Weights of a small transformer language model.
Size: 10 layers, vocabulary 1102.
Architecture: rotary positions, no biases in attention or MLP, untied embeddings, attention and MLP in parallel, capped logits.
Training: a variant of SOAP for these matrices, 3180 steps.
Each number is 200 + 20 x the weight over its row's rms, rounded and kept within 0 to 999. Layers, rows and columns count from 0. The size before them is the row's rms in percent of the matrix's.

# layer 5 MLP down (transposed), 576x192, rms 0.123, rows 228-246, columns 0-191
093,198,187,213,202,211,210,192,176,214,209,212,174,187,192,149,162,215,185,198,195,208,174,209,220,188,204,162,242,208,202,191,234,213,198,206,205,174,200,218,198,196,195,234,169,186,189,187,234,195,206,202,194,257,220,190,170,185,199,192,189,177,216,225,192,189,192,185,198,193,198,203,190,172,225,188,210,199,171,197,213,238,204,234,214,203,205,212,181,222,174,184,211,191,197,218,171,159,209,215,224,213,218,224,209,192,211,220,223,170,196,226,206,214,250,189,178,188,181,183,204,199,183,237,199,188,207,225,220,244,264,210,209,183,212,194,222,201,213,230,177,199,198,215,179,205,205,234,244,195,202,193,200,185,184,210,241,210,186,191,202,229,195,204,217,192,209,235,177,234,225,212,229,217,171,224,211,177,180,187,205,207,204,218,155,189,215,177,169,225,208,195,178
098,164,188,212,176,202,208,188,202,212,183,159,220,187,205,234,205,198,213,166,205,177,170,224,193,197,219,163,190,199,219,206,195,212,197,207,195,219,220,214,175,181,195,181,221,190,213,188,151,212,225,230,181,197,206,192,230,163,232,153,197,199,186,210,206,166,226,164,211,205,177,230,216,194,191,190,201,219,216,195,176,210,223,184,178,213,198,199,176,231,194,212,217,193,206,208,166,180,177,212,173,238,205,182,170,182,185,184,208,209,216,215,228,224,170,206,215,200,190,178,242,199,218,220,209,196,169,232,189,206,225,179,233,195,199,198,200,220,181,240,201,223,205,188,192,196,205,200,209,191,193,188,177,208,202,236,243,217,214,218,203,156,219,220,166,191,198,180,200,181,216,163,196,219,221,210,199,199,209,200,215,220,179,218,235,182,178,200,146,197,165,212,171
099,202,220,200,183,205,226,180,185,201,182,225,168,195,231,231,205,196,178,185,201,224,224,220,236,152,206,224,202,219,219,221,199,211,183,147,191,156,195,222,186,196,191,230,233,200,210,169,179,180,171,199,211,194,168,206,199,165,202,218,193,180,234,195,168,202,211,192,226,224,197,217,176,221,228,178,159,187,160,197,227,193,219,208,201,226,214,234,203,187,182,210,212,241,197,192,203,188,219,167,182,228,201,208,204,193,188,232,182,173,165,203,194,209,184,262,208,198,229,225,219,189,216,207,169,192,177,205,171,209,197,204,198,227,201,188,196,227,182,178,183,211,217,197,182,207,189,175,192,231,159,199,198,184,214,204,220,200,218,209,200,203,187,201,206,216,194,195,193,216,248,199,207,218,171,170,206,180,200,193,205,173,194,191,195,221,220,221,224,173,201,172,190
096,208,188,209,214,182,185,200,214,188,209,215,179,192,180,176,220,203,198,218,196,199,166,195,184,212,205,193,168,200,201,206,225,219,214,197,159,215,181,204,190,225,211,238,221,175,170,199,219,204,200,200,207,210,203,208,177,197,209,196,186,189,188,198,174,188,202,209,175,205,217,194,184,201,229,221,235,162,228,221,236,218,176,209,205,235,182,206,228,192,197,197,202,218,190,215,225,206,220,213,189,156,242,179,184,243,231,188,184,213,176,235,201,192,169,206,192,182,188,193,180,196,192,202,224,222,205,192,188,177,198,216,231,234,211,223,228,267,202,177,220,173,211,215,220,196,190,234,180,191,239,198,215,170,218,204,197,158,226,193,217,171,186,190,232,223,210,218,209,183,171,197,219,169,188,233,237,164,182,202,180,209,162,184,197,197,200,217,217,242,207,180,193
100,159,183,233,199,184,209,218,195,195,187,177,194,173,201,167,217,207,203,195,192,189,229,205,230,197,209,241,238,188,184,184,195,209,188,213,188,200,209,185,214,195,216,193,218,209,174,192,214,188,202,181,225,192,177,203,190,177,171,180,179,147,173,235,237,165,204,198,199,209,197,220,216,227,224,197,169,218,180,208,235,193,199,202,170,189,222,200,201,185,160,165,190,247,218,220,192,196,201,232,197,228,190,218,198,165,167,251,205,204,186,225,182,215,200,180,232,170,187,169,179,178,183,179,174,180,218,208,199,199,195,192,192,185,161,189,180,184,194,224,189,193,201,187,214,204,186,154,198,171,209,215,214,182,202,199,220,214,185,183,152,197,207,180,204,204,176,188,254,209,188,203,196,190,178,169,174,202,186,184,171,218,200,208,208,217,172,169,204,189,220,206,206
105,201,231,157,183,185,213,180,195,206,189,187,176,211,194,219,208,209,165,192,206,177,218,186,223,229,207,211,212,215,173,195,196,169,192,195,172,200,221,209,199,197,211,178,175,194,232,232,174,171,179,162,170,209,171,176,199,187,167,210,194,221,225,205,218,187,171,211,167,162,229,181,228,203,194,212,153,226,202,190,233,185,198,203,202,192,207,182,186,214,177,177,227,217,189,204,204,214,178,193,218,216,179,207,191,181,193,199,172,191,215,178,235,204,193,180,212,218,198,190,200,151,179,227,178,209,221,209,210,189,195,173,195,201,165,174,185,174,217,216,195,220,215,198,201,236,184,180,177,195,175,210,232,231,202,200,229,184,206,195,204,204,185,180,223,163,200,203,162,207,236,203,221,218,188,201,204,200,209,223,156,235,200,199,247,245,165,186,210,193,207,222,200
100,199,201,176,178,181,198,216,204,167,205,173,186,202,172,215,206,171,189,208,219,194,177,214,182,182,223,180,199,220,201,184,210,189,210,197,241,241,204,190,215,208,242,200,198,185,198,182,223,197,176,187,243,251,173,206,192,204,216,201,163,177,203,176,201,194,228,220,203,174,180,184,196,222,194,215,205,203,206,197,165,179,170,181,198,203,235,205,233,211,187,164,204,208,169,170,166,212,149,174,220,171,172,160,220,217,175,203,185,198,173,148,218,212,206,220,195,186,202,237,201,201,199,209,190,216,175,225,212,203,193,165,175,214,210,219,202,212,168,194,216,182,222,186,210,211,195,184,213,180,166,192,223,186,205,184,188,183,190,190,205,223,174,197,215,164,182,215,213,214,209,242,230,174,209,214,208,187,210,212,227,170,246,202,200,202,200,215,195,221,197,226,197
111,190,213,190,188,231,189,224,207,172,160,198,208,204,250,197,222,202,209,225,162,194,215,223,165,185,196,226,185,207,194,182,204,199,173,194,197,205,206,212,201,180,226,218,181,174,209,207,215,182,195,245,176,191,177,200,219,195,180,227,216,198,199,187,206,215,185,190,200,203,214,199,181,219,175,209,200,196,197,193,186,186,216,162,188,201,194,238,203,136,197,210,203,188,180,206,203,205,208,205,221,199,220,170,206,205,219,200,202,180,208,172,192,227,204,186,210,215,218,202,237,178,186,186,200,206,216,224,186,201,201,202,217,187,194,202,183,250,199,178,206,186,167,218,171,190,211,182,191,207,244,201,203,180,198,169,254,203,223,226,211,221,226,192,235,228,200,216,182,202,214,193,209,125,163,175,259,225,154,197,217,202,184,220,213,201,197,207,228,189,213,207,205
109,208,202,216,230,211,193,183,200,231,216,221,207,199,195,234,225,212,199,232,188,216,226,178,206,215,174,187,198,180,221,186,179,182,179,244,191,219,198,182,202,219,200,197,176,219,182,188,174,211,195,183,200,206,204,207,210,198,199,263,237,202,208,218,197,203,150,197,184,218,197,206,206,192,189,176,182,179,219,202,245,204,149,180,182,207,201,229,255,238,198,217,189,177,172,186,176,212,218,189,215,201,195,187,214,189,225,162,196,200,199,221,211,221,237,176,192,211,173,233,226,190,198,202,200,248,193,210,217,191,211,235,172,165,203,197,176,198,227,174,214,214,220,202,195,177,199,224,192,207,255,201,217,226,183,226,208,183,198,206,206,196,202,245,175,209,205,165,203,209,177,232,186,190,218,183,209,190,233,196,202,223,201,171,211,204,211,192,215,203,201,181,169
106,212,162,194,201,206,209,189,236,219,195,198,225,209,210,177,181,221,186,200,231,222,174,213,204,237,197,193,211,193,197,208,184,214,193,223,214,205,217,218,200,202,138,188,200,202,247,212,184,218,165,233,198,179,195,194,185,194,164,191,189,150,189,211,246,201,201,207,194,199,205,206,221,213,190,196,207,227,207,166,221,234,171,208,214,170,223,236,187,220,206,220,220,187,242,217,193,214,210,202,205,225,170,230,204,192,171,207,234,229,212,187,232,193,204,179,201,221,203,217,204,192,202,198,225,181,189,219,214,203,184,188,193,147,222,194,182,207,202,216,215,195,180,196,180,239,207,180,185,219,188,225,198,187,186,185,210,213,200,150,186,206,209,206,191,185,163,169,219,200,204,213,189,218,214,217,212,191,166,198,196,223,207,206,183,242,236,227,229,174,202,150,201
096,186,199,253,199,207,175,206,208,190,212,187,191,222,155,214,216,237,210,242,175,236,168,198,185,201,189,210,230,226,225,187,203,197,227,171,187,183,213,228,203,196,164,190,217,163,186,188,183,185,208,176,216,186,200,185,191,215,185,184,228,205,208,189,177,171,215,186,202,189,206,171,194,224,240,229,199,223,212,202,239,223,205,182,179,202,195,202,241,188,174,213,227,265,178,196,216,194,194,177,182,206,215,213,178,222,178,200,229,198,203,190,185,182,175,177,190,220,184,209,224,219,220,209,239,188,221,221,211,227,193,209,206,184,190,220,183,207,198,175,194,201,211,221,254,225,208,201,214,188,196,207,178,200,245,206,222,186,182,207,174,199,218,203,197,194,179,196,185,248,168,185,213,214,190,214,210,194,206,197,224,222,202,195,222,190,180,224,198,157,188,223,218
106,208,213,248,204,216,161,219,211,207,202,218,232,186,190,201,213,226,219,221,212,162,187,225,200,160,187,223,167,211,208,206,210,188,230,172,164,210,179,174,212,180,187,204,229,188,209,208,235,192,233,212,191,182,168,194,208,202,170,243,208,202,207,210,223,208,239,211,200,210,192,165,186,204,209,178,184,247,211,192,195,198,194,214,184,199,190,193,189,202,149,203,201,215,152,165,229,197,208,196,206,200,225,211,187,217,222,225,191,229,205,176,158,215,186,203,237,192,197,185,211,199,202,207,224,191,232,191,185,180,179,204,178,183,190,202,196,234,202,195,213,200,213,194,213,196,168,219,207,231,201,221,223,206,164,211,200,208,187,160,213,165,205,174,230,222,234,202,206,231,210,189,218,234,192,238,181,190,193,219,216,172,185,170,223,172,194,188,214,206,219,217,195
098,213,177,185,176,189,220,211,231,198,179,194,221,214,164,207,210,214,203,197,166,199,201,177,206,202,159,156,195,181,223,189,187,229,198,181,183,148,185,208,177,193,221,185,190,213,226,195,207,205,214,179,207,203,189,193,198,202,222,187,212,196,179,219,205,200,242,189,206,197,216,180,186,214,222,200,235,222,216,199,222,184,174,193,187,194,206,153,202,184,196,201,253,209,223,182,187,172,210,204,188,208,196,216,198,218,215,177,211,180,218,202,214,224,207,200,201,208,220,242,187,190,194,198,191,182,211,181,158,193,220,178,209,186,198,219,199,223,175,181,175,185,219,223,225,211,180,192,198,187,178,152,160,189,202,188,203,187,211,217,226,197,187,177,203,186,175,164,205,246,181,213,207,226,208,210,184,196,196,252,191,241,174,271,178,203,183,217,209,157,190,194,204
110,161,187,198,198,181,193,162,215,215,206,161,190,240,180,250,210,237,213,188,224,219,196,222,227,193,195,206,225,212,201,172,194,216,228,192,178,203,185,208,185,225,186,175,217,237,211,197,226,193,161,212,182,211,144,243,204,196,199,187,210,227,209,179,193,192,188,189,183,187,244,195,193,195,172,185,183,200,172,195,191,186,225,224,210,213,200,213,207,190,187,175,198,176,172,138,206,179,193,151,217,204,181,182,187,183,206,173,186,186,186,207,193,200,202,185,213,201,194,180,196,187,245,192,209,223,189,175,163,211,186,169,179,207,223,182,232,207,188,191,203,186,186,191,196,190,204,210,203,186,178,191,234,210,189,195,184,187,208,214,195,192,208,188,189,207,200,239,167,232,223,221,200,191,214,201,183,260,225,209,211,186,179,205,180,162,230,223,207,199,190,194,186
098,140,234,193,188,202,188,205,194,210,210,229,198,206,197,250,211,177,176,172,194,185,207,174,233,218,207,213,197,175,185,203,180,261,206,204,173,210,190,211,198,205,219,217,207,222,168,230,196,207,196,186,214,180,177,197,176,229,190,193,177,210,184,230,196,213,218,171,213,212,205,205,207,185,251,222,200,165,251,171,179,220,205,215,194,199,220,204,155,203,214,180,197,178,193,202,222,192,202,195,243,185,212,187,170,183,178,207,203,180,199,194,201,214,211,184,234,208,205,202,208,193,205,224,161,177,199,220,190,207,214,215,203,175,189,220,188,180,194,222,210,216,186,188,201,185,171,175,186,198,187,176,170,197,195,215,226,170,231,204,205,220,231,227,184,199,202,178,228,144,207,193,198,247,193,197,211,202,203,190,169,218,205,187,180,181,200,164,159,193,222,206,209
101,190,190,245,217,162,196,175,217,187,224,226,198,210,181,236,184,201,170,198,223,186,231,176,182,174,185,208,220,197,208,197,210,210,170,218,183,189,218,176,232,164,222,214,220,197,203,140,186,197,228,189,165,191,227,212,189,190,220,211,218,157,172,210,181,214,223,180,214,210,198,240,186,191,175,184,193,226,221,212,220,169,193,193,228,188,199,180,211,210,210,224,236,194,196,212,194,190,179,197,174,187,222,180,207,201,191,219,203,174,234,228,222,172,211,227,214,241,196,176,219,190,171,202,182,200,197,170,221,249,173,166,219,196,206,249,184,197,251,195,199,221,219,180,202,216,237,208,215,199,174,200,189,206,200,217,189,204,217,154,195,191,183,200,208,184,210,220,203,214,215,195,182,203,213,212,196,220,194,228,203,201,191,213,196,204,204,202,221,186,201,234,184
101,230,226,192,247,207,188,222,195,219,198,188,181,208,194,185,246,178,238,201,211,183,184,187,202,203,214,182,198,192,205,235,184,228,223,190,161,202,214,218,183,162,206,229,212,203,174,179,185,209,227,205,189,208,210,207,207,180,189,199,236,199,185,149,168,187,214,208,210,190,167,180,181,221,195,211,204,226,239,235,179,169,170,202,197,189,211,222,194,213,198,206,183,201,197,207,246,202,181,201,202,235,206,205,180,194,159,195,200,202,208,179,231,163,198,222,202,205,202,224,190,208,235,219,198,209,238,172,223,202,201,231,178,210,170,201,233,223,185,166,170,193,169,215,174,187,227,183,219,197,231,178,180,221,189,212,238,203,216,188,235,192,225,212,160,183,188,196,147,220,189,194,207,201,205,212,199,214,212,219,187,200,207,202,189,190,234,213,210,222,203,204,195
105,201,202,187,155,179,215,196,195,218,190,198,194,199,185,227,203,168,198,188,204,202,213,196,193,191,198,212,188,208,207,202,221,238,197,207,211,259,198,201,174,199,228,218,234,176,180,219,240,199,180,220,212,175,181,230,192,185,213,220,190,208,199,244,192,205,178,221,256,221,190,194,206,151,206,166,227,207,194,208,208,237,216,213,215,217,213,209,191,220,192,178,205,178,187,186,197,247,175,184,214,178,182,194,236,211,214,202,207,207,207,199,212,242,207,197,166,209,213,199,220,217,166,168,195,209,208,155,201,242,227,202,196,208,186,203,208,190,215,220,186,168,185,197,198,203,217,228,190,204,225,197,252,226,192,228,205,228,188,202,184,193,192,239,197,176,236,196,167,229,215,191,199,220,207,224,200,204,204,201,175,207,184,210,197,238,193,179,205,241,225,216,183
089,228,206,201,176,214,215,205,202,176,187,190,185,200,199,207,218,204,225,177,204,198,218,200,205,206,230,157,169,199,203,240,224,168,198,200,192,205,172,198,151,212,179,224,196,204,189,178,212,192,215,215,213,240,182,204,187,243,209,201,198,188,200,197,234,205,182,174,182,192,179,218,215,199,209,172,203,219,194,215,186,243,219,232,159,192,247,175,205,203,194,215,193,155,197,193,179,220,226,214,185,235,215,180,205,209,231,176,199,213,185,240,219,206,205,198,220,197,223,245,175,163,245,185,215,217,228,169,226,222,200,167,190,217,197,200,215,191,201,210,199,166,198,193,204,221,204,212,201,141,193,219,202,214,186,188,209,198,174,194,190,172,211,185,188,173,207,207,232,184,164,166,219,198,211,179,193,190,208,187,166,190,162,228,181,217,208,194,189,201,192,201,218
# layer 5 MLP up, 576x192, rms 0.133, rows 229-246, columns 0-191
098,196,188,184,175,227,165,178,207,181,192,210,179,227,234,189,220,200,166,177,220,203,197,212,186,203,191,201,213,223,232,215,199,178,184,199,193,201,189,207,191,201,211,151,167,217,164,187,188,225,212,204,225,206,186,169,216,199,224,201,181,213,184,248,197,232,247,228,188,190,184,206,192,203,191,216,177,223,231,181,184,201,187,204,159,205,200,197,233,168,223,175,220,219,209,207,206,180,197,214,246,169,222,200,200,204,175,208,204,222,189,179,199,186,178,213,210,170,217,201,172,209,186,218,208,208,212,201,226,176,188,206,181,215,219,208,170,174,184,225,190,200,192,214,210,238,161,159,197,202,184,240,232,184,242,203,226,206,243,176,196,202,210,171,188,224,222,220,211,195,168,218,186,213,226,229,222,211,193,200,200,166,189,231,218,206,208,193,200,167,200,225,209
106,211,213,214,238,179,185,201,219,182,176,200,222,198,165,187,214,219,216,212,218,193,247,200,183,194,194,196,200,186,186,193,224,197,192,172,224,211,242,187,202,155,198,194,180,208,219,210,205,210,186,221,186,216,226,222,175,198,204,179,191,208,213,190,191,191,187,192,240,216,200,168,209,188,195,214,219,203,208,230,196,193,210,195,206,185,188,201,210,180,221,241,170,188,177,211,198,178,163,197,174,168,196,145,179,190,190,197,191,185,199,199,188,221,230,210,202,229,171,161,184,206,205,184,191,218,238,184,149,213,241,185,192,194,205,181,210,186,228,225,235,207,177,203,221,203,214,190,217,214,240,212,225,202,195,156,190,231,210,182,173,207,221,206,245,196,200,162,185,205,178,205,184,183,199,245,158,182,218,224,205,185,212,163,212,186,202,184,175,196,166,194,194
093,200,214,252,213,188,223,191,192,176,195,228,185,229,213,202,181,194,200,194,207,201,196,215,217,210,191,201,165,213,237,184,177,187,230,209,216,181,235,199,209,228,171,172,181,185,176,217,192,226,200,179,200,179,198,223,188,184,236,210,206,213,195,187,197,192,195,196,211,188,180,185,204,211,184,182,183,231,195,196,186,187,211,195,213,188,180,203,212,202,209,174,199,200,211,172,210,207,160,184,230,180,212,234,194,191,213,197,208,201,177,210,219,199,227,184,201,216,198,178,214,186,223,157,186,187,187,229,169,185,208,150,189,154,194,186,147,144,235,145,195,211,152,245,189,193,193,202,220,207,149,212,191,219,219,218,212,215,166,197,184,193,230,192,180,197,214,232,216,189,193,199,206,200,171,214,202,186,167,185,220,195,210,203,203,223,209,177,170,201,227,202,186
100,170,198,231,206,220,204,198,219,179,217,191,201,204,197,189,177,195,205,210,157,196,172,183,188,219,228,220,213,213,207,215,172,178,198,183,211,211,215,233,186,198,233,187,239,206,166,202,205,202,191,224,188,221,199,191,201,201,170,202,174,212,185,199,220,212,184,177,155,187,207,170,195,176,191,211,174,177,211,194,183,220,194,204,231,161,221,172,222,178,225,191,215,230,205,213,193,208,218,190,167,186,200,245,148,168,187,225,206,191,231,213,185,194,214,227,168,213,222,193,185,184,177,202,202,227,187,189,186,187,197,212,196,190,189,198,189,222,162,158,221,203,241,159,215,222,224,224,206,186,198,203,193,194,183,179,228,190,206,201,215,273,192,196,228,220,190,187,214,202,190,194,191,198,216,249,214,209,220,207,192,201,197,194,183,181,204,220,151,194,203,189,164
100,227,226,181,154,215,188,200,189,205,184,200,148,212,204,184,190,212,224,210,174,239,208,188,203,183,197,194,213,191,210,178,199,224,155,182,156,211,200,193,204,226,218,231,203,166,193,191,200,210,243,207,180,164,212,183,203,191,213,193,217,190,188,218,180,162,174,162,214,196,210,164,173,218,188,219,223,216,208,193,224,180,180,176,170,179,231,199,214,186,200,185,199,193,196,214,189,217,199,236,176,222,192,232,227,177,198,201,173,186,202,231,193,180,196,200,169,180,203,176,181,224,173,194,162,201,179,192,200,232,179,207,209,196,191,183,219,180,223,196,244,173,214,208,211,206,221,240,256,200,184,200,214,197,230,211,195,208,186,198,186,205,155,224,187,203,235,232,208,199,206,188,208,189,193,188,196,213,228,178,190,173,195,225,216,179,219,228,202,194,184,207,219
092,215,203,179,198,159,207,180,178,201,232,225,201,221,199,178,186,213,179,142,202,222,191,170,185,185,183,185,234,210,202,188,218,162,150,204,207,207,202,207,195,239,231,197,185,198,217,246,203,217,199,216,202,139,190,235,189,221,226,225,181,173,192,200,209,207,186,215,175,182,202,185,181,221,196,200,172,201,199,200,192,186,180,224,206,218,213,210,215,177,214,205,217,170,188,191,203,218,185,218,207,164,246,177,217,163,203,234,200,210,208,206,158,213,180,233,219,207,225,192,185,200,162,187,197,181,178,191,188,225,184,205,205,210,212,212,170,218,214,220,222,197,187,165,209,198,180,215,156,216,185,210,216,200,191,164,168,192,232,206,169,222,207,206,197,185,175,188,211,215,217,184,196,195,172,205,193,192,188,185,179,190,205,218,193,197,223,184,244,208,180,177,183
095,191,186,223,194,205,206,146,210,206,162,201,204,234,176,164,155,207,192,203,179,182,159,195,198,218,163,204,190,176,184,182,169,219,175,205,198,207,194,198,196,193,201,223,203,197,187,170,194,177,222,202,202,174,245,227,204,227,194,202,197,159,176,155,220,189,188,200,176,189,207,188,215,188,200,188,189,230,198,200,185,221,221,213,185,177,195,211,245,191,178,202,212,168,233,209,172,194,194,196,210,166,228,198,204,227,247,202,231,194,176,209,208,233,210,198,235,260,210,237,244,211,227,214,210,197,197,186,205,236,218,192,216,197,157,224,168,200,203,180,216,203,167,220,209,178,205,196,216,222,188,196,204,201,196,178,211,195,231,215,171,217,199,188,194,232,190,213,195,186,182,190,193,232,199,182,200,194,184,210,189,200,196,188,184,207,173,184,206,208,184,224,174
103,183,208,184,182,201,219,184,205,181,215,203,198,215,221,181,177,213,197,186,201,197,191,166,198,215,181,208,186,225,186,179,195,196,197,215,215,211,203,254,210,191,199,199,162,199,167,181,180,182,218,196,220,202,208,183,245,218,174,206,184,211,187,206,215,212,188,180,205,205,229,202,204,233,225,194,196,218,227,195,184,192,212,176,200,207,204,168,171,221,216,181,206,202,210,205,199,231,198,238,168,170,195,225,166,187,202,185,159,188,210,209,179,216,232,183,182,244,206,195,204,224,211,213,199,185,188,190,211,207,200,175,217,203,174,208,189,150,227,202,212,185,152,199,237,189,165,213,222,181,226,237,203,196,189,161,141,201,210,221,197,182,156,180,190,196,208,208,198,183,205,194,198,237,207,205,175,178,188,214,167,171,188,152,162,216,189,177,176,191,221,176,179
106,199,246,200,180,217,238,207,172,191,179,191,204,225,206,190,230,198,187,167,225,214,214,161,225,170,183,186,185,191,232,211,151,208,196,212,210,184,209,197,222,198,206,174,181,191,234,153,188,177,190,190,199,198,185,176,215,208,204,200,191,225,207,180,182,199,177,205,234,169,205,227,190,208,211,193,223,215,217,208,232,205,203,204,173,205,217,214,185,214,207,183,170,186,221,209,155,168,188,192,230,173,213,170,161,219,233,214,170,206,182,230,221,201,180,213,185,225,202,165,179,191,175,168,194,201,193,195,171,176,203,202,188,171,197,204,230,206,188,179,219,237,175,211,181,196,202,182,218,203,194,195,207,197,200,185,224,244,199,222,203,215,166,172,209,246,224,198,196,187,219,182,188,202,196,205,234,204,193,179,187,175,158,184,201,200,219,231,219,198,165,214,198
102,175,179,187,230,186,234,190,158,189,214,197,178,204,225,195,203,233,239,206,222,213,219,209,206,200,183,172,172,201,194,212,208,221,193,199,194,219,221,230,222,222,212,206,223,216,169,206,191,169,155,216,224,200,212,194,199,186,219,212,198,167,215,232,207,202,172,222,194,195,194,223,240,181,187,188,198,218,189,207,248,206,164,198,219,187,214,197,168,203,208,184,183,233,187,193,235,234,244,171,169,180,168,171,217,162,189,206,231,197,185,157,222,205,227,218,184,222,185,213,177,195,221,188,187,215,198,201,215,187,188,221,179,185,211,203,196,173,210,198,178,180,176,169,205,179,193,173,241,197,193,192,210,162,189,207,176,206,178,192,194,179,227,217,212,207,170,189,194,188,166,213,188,224,221,211,207,223,219,197,195,246,190,191,237,196,192,175,206,200,215,204,192
109,192,183,227,186,218,194,183,197,208,215,196,214,215,223,194,190,176,214,196,223,205,201,191,203,198,212,214,196,197,187,217,191,175,203,199,199,225,189,183,174,216,217,174,160,190,214,185,171,196,210,218,189,206,203,220,238,202,222,164,193,213,181,184,194,194,185,216,194,185,247,160,221,187,203,199,198,222,200,204,167,228,191,230,178,190,201,187,188,195,195,168,207,167,239,207,204,194,196,208,194,209,170,206,192,210,203,178,228,185,191,223,216,197,159,213,177,210,221,210,235,177,205,182,230,192,156,266,157,200,187,180,216,177,208,194,209,169,204,190,224,220,249,199,209,162,207,189,228,197,185,216,195,156,236,195,202,210,199,215,195,205,187,165,200,181,208,251,188,193,171,175,215,239,220,175,190,215,235,205,180,212,201,180,161,241,215,192,188,197,183,180,208
098,223,192,185,205,226,200,185,188,197,185,177,184,229,200,195,209,193,205,194,231,187,156,200,208,187,172,212,211,193,167,214,182,213,240,181,219,199,172,143,219,205,180,193,218,188,185,168,219,153,226,197,210,186,195,151,192,183,207,197,174,161,187,200,197,197,182,208,214,160,204,211,190,165,201,209,194,210,236,196,204,211,271,207,224,217,202,214,211,197,220,194,222,173,231,247,212,198,214,193,231,226,223,212,169,210,154,222,192,175,184,211,198,204,190,202,244,204,206,181,188,234,216,178,198,203,160,198,183,198,240,203,186,170,203,194,173,218,184,214,208,192,180,177,192,210,217,181,195,224,203,198,207,220,211,210,171,248,208,191,228,193,175,176,184,178,193,194,191,206,195,226,199,197,195,195,186,181,188,225,185,185,193,184,215,213,186,185,193,218,199,170,196
095,172,188,197,195,210,197,191,195,212,180,239,199,194,216,219,227,216,193,192,202,218,208,183,187,172,205,207,220,181,221,190,204,210,178,180,238,188,192,232,237,180,186,192,182,209,161,198,205,203,232,208,190,193,196,216,221,190,197,179,206,206,213,213,183,235,221,232,213,166,245,191,162,210,194,206,186,180,207,206,177,210,189,212,219,231,195,175,221,164,208,202,187,191,198,233,206,170,226,187,196,226,202,177,203,211,209,198,212,205,192,205,183,180,229,183,164,215,147,213,197,192,179,202,208,174,221,177,237,220,210,220,197,202,179,199,202,217,190,183,212,235,182,213,217,166,169,205,221,228,184,219,199,166,217,215,192,178,189,196,222,145,209,217,227,177,216,210,238,212,186,160,196,179,217,164,210,190,168,203,203,156,164,195,204,246,186,199,166,203,189,206,220
101,206,196,196,192,187,182,219,200,231,188,201,205,230,209,175,191,211,217,194,181,217,169,227,222,178,219,209,201,267,199,198,212,210,223,189,198,196,184,213,228,206,176,221,213,206,197,218,189,244,183,175,201,187,200,175,198,181,192,193,253,179,178,202,178,183,180,208,173,175,178,176,201,177,210,201,202,190,159,174,201,202,209,172,182,208,164,215,210,201,180,196,195,191,234,241,196,215,227,199,202,210,216,180,227,246,186,205,150,197,223,189,185,228,190,242,204,212,221,205,203,213,208,186,182,196,162,201,226,208,195,161,155,221,178,168,212,182,215,201,233,193,181,203,163,176,216,186,191,208,210,166,180,207,198,220,219,227,201,213,183,157,197,196,198,234,191,199,160,206,181,197,198,196,209,172,214,217,167,222,204,190,181,188,222,203,179,197,213,208,232,184,197
094,265,173,197,209,218,205,187,195,221,198,199,177,180,214,192,189,164,156,187,189,213,198,216,180,211,172,161,193,212,164,205,216,190,173,192,208,203,211,235,206,211,169,211,224,187,193,177,203,194,212,209,197,199,194,221,159,199,215,235,208,174,193,219,209,169,172,198,162,223,239,177,203,218,215,203,190,199,196,230,205,182,204,194,170,211,220,211,199,216,200,217,245,181,205,150,194,188,202,216,235,202,221,189,199,195,208,172,194,180,207,178,193,206,190,194,199,180,198,233,190,204,193,219,176,241,224,215,211,203,238,219,202,201,177,197,218,188,205,165,241,214,164,206,205,234,215,215,154,218,217,212,207,169,222,233,149,217,202,212,194,179,184,194,207,209,180,183,217,178,216,195,201,184,187,189,183,186,230,205,192,206,189,177,201,212,174,219,185,218,174,236,206
099,185,160,186,236,185,195,216,206,172,184,186,195,261,199,221,196,211,198,189,190,224,208,177,200,208,209,195,223,213,211,205,193,178,200,183,215,209,185,184,180,169,225,217,186,180,222,223,203,186,181,197,209,209,172,210,208,213,195,203,206,221,208,230,193,175,209,194,222,207,187,193,202,157,229,206,210,226,143,170,190,198,210,160,192,197,189,239,165,217,224,259,199,192,202,215,182,181,226,212,196,158,180,197,210,209,174,200,184,232,190,166,202,209,206,180,215,214,177,189,190,172,175,195,182,217,173,205,226,204,178,234,201,195,225,203,159,213,175,188,222,251,186,184,231,223,171,202,203,198,176,197,206,209,220,198,180,161,185,195,179,184,204,213,231,190,208,205,217,189,212,217,219,223,189,212,226,176,211,192,190,196,235,160,190,189,183,194,162,223,202,202,203
105,191,192,189,213,159,224,191,227,197,214,193,207,174,215,195,225,204,201,219,166,260,164,217,209,206,208,194,180,240,194,218,201,200,206,194,210,198,195,188,222,222,210,178,198,235,208,173,182,219,191,204,187,211,221,219,186,204,198,192,214,205,171,178,174,231,183,186,196,186,183,216,183,196,212,196,240,198,191,206,176,198,230,188,210,173,228,175,201,225,221,205,191,259,211,174,203,213,172,214,208,212,187,219,195,238,199,245,198,188,205,198,218,205,230,198,198,196,167,157,167,199,216,239,167,203,222,168,249,205,196,152,198,170,170,208,214,194,208,199,222,188,219,213,199,206,236,170,176,177,217,193,198,167,178,214,194,213,165,219,209,189,219,203,192,212,172,197,201,190,185,204,196,210,207,198,188,200,211,194,171,236,218,160,214,185,190,196,176,161,181,207,190
088,237,189,200,195,194,237,187,186,185,180,185,211,206,233,196,182,158,222,226,190,200,206,203,182,192,224,240,233,210,202,214,179,202,206,189,222,204,188,225,178,148,213,191,233,226,202,178,191,197,201,154,203,198,224,188,220,208,197,213,197,176,211,175,187,218,223,235,176,207,190,195,223,216,172,169,167,212,212,153,240,198,193,185,227,203,165,201,198,214,228,228,215,196,201,193,194,205,173,180,223,214,187,241,199,183,196,247,184,209,198,185,184,195,211,218,220,190,168,213,201,209,189,196,205,207,205,200,204,203,237,226,192,241,232,231,172,225,218,218,207,225,205,188,168,199,206,216,199,218,179,220,213,206,223,198,200,200,216,198,172,169,190,182,203,206,202,215,194,168,220,178,161,214,181,191,193,176,162,235,221,198,206,186,212,158,212,162,197,178,195,216,202